From a checkpoint of a small transformer trained on Wikipedia.
Size: MLP 320 SwiGLU, vocabulary 1156.
Each number is 200 + 20 x the weight over its row's rms, rounded and kept within 0 to 999. Layers, rows and columns count from 0. The size before them is the row's rms in percent of the matrix's.

# o: layer 2 attention output (transposed), 256x256, rms 0.0334, rows 31-43, columns 0-127
# v: layer 2 attention value, 256x256, rms 0.0338, rows 32-43, columns 0-127
o31,100,199,165,202,214,216,211,184,188,217,182,183,198,179,182,193,216,224,217,153,182,215,208,183,192,191,227,214,198,214,214,209,203,181,183,222,269,201,228,198,174,157,198,216,180,216,197,208,217,207,220,223,224,221,236,206,220,207,168,179,191,182,185,211,194,190,213,176,190,190,208,216,233,193,216,186,221,187,202,201,203,203,205,228,191,228,210,191,201,224,214,211,199,169,173,188,205,201,230,187,220,210,223,189,209,196,182,192,197,210,195,178,178,179,211,221,212,174,195,190,231,216,175,201,191,211,212,148,190
v32,134,176,199,234,191,173,198,199,238,206,222,173,162,230,175,175,227,144,207,185,187,205,203,195,183,197,205,201,205,180,223,218,177,185,184,200,206,215,221,173,196,210,227,179,205,237,216,218,198,205,192,218,219,207,206,231,187,215,192,223,196,198,197,187,175,212,214,191,192,179,226,209,228,199,178,209,221,182,238,208,225,222,219,175,201,216,171,199,221,201,221,179,213,212,187,215,209,183,190,216,190,197,168,192,207,217,202,210,210,164,193,209,214,201,175,204,210,179,272,169,210,242,222,202,194,184,211,171,250
o32,130,223,179,266,190,188,192,186,237,167,210,190,211,205,182,241,177,185,180,183,181,204,226,187,193,224,208,221,213,205,213,176,190,180,234,183,213,220,187,153,203,217,181,220,196,226,216,208,205,203,177,227,169,221,154,190,170,200,167,187,196,185,200,208,209,213,213,221,186,197,243,222,191,194,214,195,199,194,186,219,178,201,217,206,201,239,188,220,194,214,165,218,184,196,196,199,196,211,197,178,180,217,199,147,212,179,227,215,231,210,214,134,199,168,188,203,191,180,197,181,185,198,190,211,192,193,190,201,216
v33,095,185,187,201,224,196,195,224,156,172,174,218,203,172,192,205,179,205,220,206,184,209,177,206,203,205,221,211,206,211,137,187,166,189,197,219,206,167,173,196,214,198,230,177,190,177,223,232,214,198,208,211,202,166,207,202,182,171,180,190,199,236,184,183,187,211,240,220,216,201,180,198,194,197,187,187,217,188,183,209,205,179,190,225,215,173,220,199,188,206,229,154,243,192,202,206,188,208,179,205,172,176,171,183,175,186,188,226,199,208,178,182,155,199,182,232,202,230,169,205,199,134,205,203,214,236,125,194,192
o33,094,223,212,185,195,218,216,237,202,240,200,196,184,138,226,168,187,184,229,200,217,199,197,207,211,185,197,214,217,202,203,204,198,185,186,216,211,188,215,206,136,191,193,170,197,189,200,212,227,210,187,215,179,189,199,169,224,194,223,189,221,203,219,178,202,207,228,187,181,220,204,193,234,222,226,213,223,189,217,231,200,195,214,222,215,222,209,194,196,207,204,216,230,161,191,195,153,192,245,210,217,201,236,186,206,197,162,212,234,192,207,172,206,202,208,195,223,221,205,175,189,245,192,199,209,185,199,172,199
v34,096,199,188,201,207,201,197,168,208,202,171,228,185,223,218,197,246,217,173,210,184,181,211,216,198,187,173,186,190,221,206,182,202,206,206,193,203,210,212,216,201,216,212,218,182,211,207,230,214,202,187,173,208,179,207,210,179,187,219,241,209,179,183,205,219,201,191,193,158,214,232,197,205,185,160,190,160,183,204,182,230,179,252,186,180,164,192,163,186,162,154,194,181,225,244,219,192,189,198,187,239,188,227,199,208,215,190,227,202,200,204,156,190,260,188,242,201,193,211,196,212,208,212,215,217,210,216,209,243
o34,099,170,170,225,206,187,190,193,209,204,200,213,223,233,195,240,214,215,205,181,201,203,214,201,197,215,176,193,213,201,186,184,212,229,194,206,211,211,180,196,285,184,224,239,187,206,202,202,172,210,206,190,205,227,221,202,137,217,182,178,179,218,172,210,179,192,216,179,186,204,175,198,203,196,178,206,189,171,229,208,182,208,221,207,158,211,206,225,174,220,200,163,178,190,195,198,214,179,184,197,171,211,199,194,233,200,191,181,179,220,208,205,202,162,204,205,205,175,226,234,193,170,233,221,214,215,195,202,191
v35,096,210,230,203,185,231,204,215,184,215,224,206,163,214,207,168,191,195,203,209,218,182,210,215,211,221,214,173,213,206,220,217,243,222,184,208,202,213,224,199,202,175,175,205,191,160,188,166,170,218,203,150,198,217,225,217,203,204,239,216,194,174,219,211,224,188,157,192,186,232,191,214,220,232,188,207,195,207,202,185,209,184,222,204,191,188,190,180,208,186,159,228,189,208,227,245,231,184,215,219,201,184,216,205,212,224,224,199,182,170,170,224,214,231,188,219,195,197,207,195,180,229,212,190,219,179,257,186,210
o35,099,183,134,204,201,197,198,176,205,176,204,182,215,229,191,213,209,207,193,191,157,191,198,190,181,238,222,182,219,202,214,197,220,210,210,197,221,208,205,206,253,194,192,213,204,191,171,194,199,197,185,226,207,206,232,218,177,205,166,189,174,204,189,244,199,197,193,228,218,185,205,206,187,170,183,185,210,162,214,160,198,200,199,215,196,164,238,203,172,204,198,196,181,235,176,199,222,190,188,184,195,197,178,196,204,224,211,179,160,205,194,223,191,199,207,219,201,177,214,217,229,186,175,201,193,218,199,193,208
v36,098,227,223,235,195,204,196,194,170,215,241,173,201,221,163,204,176,175,221,175,192,223,185,208,202,198,201,204,179,210,184,243,177,209,180,231,180,186,193,166,197,202,219,154,207,194,211,169,156,199,201,193,221,191,190,225,206,200,185,173,178,207,205,206,192,191,204,210,243,196,195,227,194,166,200,211,207,209,197,192,173,211,175,205,226,218,219,221,227,190,193,206,193,199,189,213,241,182,209,210,188,186,154,248,217,219,241,201,169,233,206,236,179,139,214,168,176,202,223,210,211,210,199,186,180,192,177,186,202
o36,089,216,191,237,189,224,181,207,207,189,210,207,169,178,214,192,187,198,198,214,205,221,199,204,192,155,221,203,210,229,211,218,216,196,215,170,186,227,211,194,168,216,176,205,190,188,225,198,228,176,212,227,200,202,195,194,247,190,181,204,246,202,197,190,211,238,182,216,206,192,219,203,218,196,208,203,219,239,190,157,229,227,203,218,214,191,233,185,204,209,199,220,203,216,205,191,187,188,218,195,246,188,199,191,213,219,207,217,215,182,203,173,219,220,209,172,159,201,175,176,207,227,190,203,194,173,190,200,190
v37,096,180,201,210,207,197,210,201,209,205,234,169,182,192,202,193,219,202,164,236,234,174,228,187,180,216,210,207,216,193,217,210,226,212,230,195,224,208,206,198,200,186,210,203,198,209,219,181,189,235,164,199,184,175,207,209,205,221,176,204,190,211,218,180,181,190,206,185,187,168,201,167,216,182,222,207,184,207,233,196,210,217,232,192,184,210,196,200,199,199,216,207,204,220,193,184,221,204,191,186,213,210,228,193,184,177,193,183,220,196,203,190,205,199,195,170,187,168,195,180,176,251,206,157,203,193,244,234,204
o37,095,209,227,187,200,194,206,193,173,158,191,201,233,237,182,212,178,200,175,215,218,193,206,184,191,228,196,171,186,197,172,197,187,202,204,196,191,181,183,203,254,195,197,206,205,189,191,195,166,178,154,227,198,211,202,212,118,195,206,206,177,181,161,229,229,200,170,195,185,206,209,228,178,181,177,202,198,186,179,180,209,197,187,177,226,170,220,210,187,182,174,169,201,206,174,211,232,208,183,209,172,202,185,197,186,197,242,183,167,188,181,194,198,191,215,211,179,178,198,229,189,193,200,201,197,192,189,213,202
v38,116,189,194,217,226,196,203,235,196,178,211,185,188,237,188,203,200,189,214,199,193,209,214,215,203,202,202,185,186,161,208,221,184,190,195,233,196,197,205,180,225,193,193,173,180,191,194,187,237,196,195,197,239,211,171,205,215,215,194,179,173,187,189,170,193,225,149,209,241,190,199,225,202,190,209,226,197,185,168,234,200,208,197,198,248,231,204,204,200,171,201,207,193,189,157,227,174,188,207,260,231,210,213,205,197,252,235,186,183,235,207,229,200,165,193,190,196,185,220,213,195,196,212,202,203,188,199,161,205
o38,117,205,185,226,184,178,183,207,190,154,181,215,225,192,200,215,207,167,175,198,175,188,231,218,214,194,207,180,195,199,191,215,237,211,215,190,221,228,249,184,167,215,190,213,189,231,196,205,253,212,202,191,156,219,176,194,242,237,167,203,221,173,191,168,221,201,207,239,198,195,222,211,224,182,231,183,191,231,204,210,245,210,172,199,223,197,196,163,195,179,188,244,182,224,202,209,196,179,198,188,197,232,200,208,194,171,232,213,225,161,236,192,201,232,202,181,201,175,183,180,225,216,172,205,190,185,211,185,200
v39,095,191,242,223,177,204,183,215,210,161,210,165,197,231,174,224,197,183,214,194,192,203,212,203,187,192,200,191,195,202,182,231,198,196,202,225,205,200,192,194,183,199,244,198,199,202,234,173,217,219,181,218,149,185,218,209,194,197,147,173,185,200,204,186,199,212,220,200,217,164,191,194,206,172,229,216,206,181,192,171,196,167,251,226,200,209,192,200,204,200,220,205,214,182,189,199,222,202,198,186,192,221,163,242,224,168,181,216,218,170,201,215,179,164,190,207,201,182,232,187,204,211,240,189,175,204,216,190,183
o39,094,222,211,209,152,186,191,226,177,179,222,238,197,202,217,213,151,203,204,229,239,200,207,178,194,220,202,196,213,175,176,193,196,213,209,190,164,211,195,172,208,235,157,158,211,184,193,195,195,201,177,194,196,189,165,208,167,195,204,213,237,222,228,178,202,224,173,204,222,219,218,206,166,178,195,208,215,204,196,184,205,214,203,191,210,197,205,200,191,215,165,187,179,208,212,209,192,180,196,219,233,180,203,186,178,191,207,176,202,201,189,201,217,202,198,181,199,234,191,199,159,217,221,210,180,182,175,219,220
v40,087,204,166,157,209,197,190,189,180,214,163,189,178,174,238,225,199,207,199,225,229,183,171,177,203,232,210,260,199,174,167,160,184,182,193,200,194,201,219,222,210,190,208,224,212,162,169,201,225,171,226,204,198,252,174,181,223,200,200,165,208,221,208,205,181,170,221,201,219,207,170,213,178,211,183,187,197,220,217,197,196,210,171,207,204,199,203,205,189,200,185,206,225,197,166,183,200,208,223,222,194,192,197,171,190,187,191,188,172,209,211,166,212,193,207,224,202,223,192,213,150,193,182,196,200,186,195,216,201
o40,079,205,208,172,214,226,224,216,191,240,184,168,192,189,199,152,221,199,197,192,161,172,202,203,213,191,204,188,187,204,226,202,197,194,175,222,184,173,196,224,135,153,220,185,177,197,180,227,222,225,209,194,208,213,220,170,262,167,213,205,201,191,211,208,233,201,223,168,185,190,186,185,186,216,216,196,187,192,207,206,181,163,183,205,238,184,204,192,196,187,215,189,235,183,191,220,202,208,245,207,209,201,194,212,198,185,196,218,205,207,187,207,205,216,199,222,196,210,234,201,209,227,191,191,228,206,201,163,201
v41,086,163,171,184,195,177,214,214,233,184,178,204,236,158,229,237,207,199,166,226,195,207,202,181,205,168,206,232,199,254,172,179,217,214,214,160,237,205,204,224,181,208,214,196,174,183,191,203,180,188,202,215,215,217,217,205,203,198,218,178,181,216,167,220,186,221,199,204,198,187,225,215,184,185,167,236,179,211,166,186,217,219,236,209,182,200,222,213,183,214,221,211,189,218,196,174,198,160,189,161,223,208,232,218,174,193,194,213,167,223,214,211,216,204,221,183,198,169,188,182,199,220,194,223,212,213,149,184,213
o41,083,190,217,202,215,208,215,228,189,229,200,216,207,185,209,205,205,202,202,208,249,243,199,213,201,142,201,221,198,218,203,212,164,220,189,221,180,198,216,206,213,187,207,200,189,204,213,205,167,209,241,157,216,198,194,162,208,197,242,175,204,196,214,203,199,184,207,171,199,219,179,169,200,209,194,231,190,248,218,210,213,229,235,168,184,213,187,193,195,191,182,207,223,175,209,210,200,213,208,215,238,181,186,216,202,173,173,216,215,214,220,177,172,173,199,171,215,170,205,227,199,188,181,205,207,173,205,217,214
v42,110,229,192,204,192,182,168,192,191,207,195,203,193,184,198,195,224,176,198,214,207,208,197,164,210,181,184,243,188,215,178,182,167,190,201,196,164,241,188,214,213,165,186,176,203,198,171,195,207,185,196,202,215,227,208,198,172,219,214,202,223,214,177,212,210,205,217,193,215,186,200,204,191,203,174,201,188,222,169,199,227,242,183,184,202,223,177,189,186,198,192,165,216,203,182,215,228,218,230,209,223,185,183,192,179,206,193,184,166,228,212,186,193,208,217,204,202,222,227,199,178,166,175,203,178,182,160,192,206
o42,110,218,163,181,223,198,223,210,201,220,205,217,195,181,225,174,216,197,175,175,175,189,218,197,216,214,208,191,220,230,245,202,168,186,179,173,191,208,199,187,167,194,175,233,165,231,207,232,201,187,216,201,202,187,213,135,239,168,191,188,213,209,219,232,190,181,220,200,217,190,213,203,193,194,224,187,182,175,193,185,171,185,229,218,220,194,199,209,188,221,229,207,207,166,220,195,170,212,222,228,200,213,197,154,209,195,196,223,223,228,195,141,201,151,191,211,190,211,226,181,227,227,169,200,218,198,204,184,219
v43,102,174,192,241,214,217,207,243,222,166,206,206,179,172,215,223,186,193,189,223,232,198,210,217,177,207,249,154,204,187,177,190,195,191,192,236,207,204,223,203,198,193,218,200,202,192,198,198,186,216,206,217,208,162,238,181,183,180,229,194,229,200,210,181,210,198,195,197,186,198,211,164,208,210,145,213,193,245,219,187,240,212,235,215,212,226,180,184,204,203,196,157,223,181,223,218,225,186,189,163,194,177,185,232,218,216,225,216,199,205,238,218,207,211,191,237,245,186,202,197,197,193,184,209,213,197,173,153,185
o43,101,201,154,170,194,171,194,192,222,193,202,186,198,194,224,171,184,174,201,193,195,188,193,216,175,245,216,204,223,220,224,171,222,203,179,209,218,188,205,166,236,198,179,184,187,209,198,214,184,195,225,203,187,168,200,193,150,200,201,207,175,198,198,212,209,180,199,206,225,231,234,186,174,181,201,188,199,154,249,220,185,195,240,200,202,207,196,201,181,203,201,198,181,186,211,182,187,182,204,210,198,193,206,196,199,206,180,189,193,170,191,177,225,161,201,191,223,190,219,195,202,193,196,233,203,186,196,157,229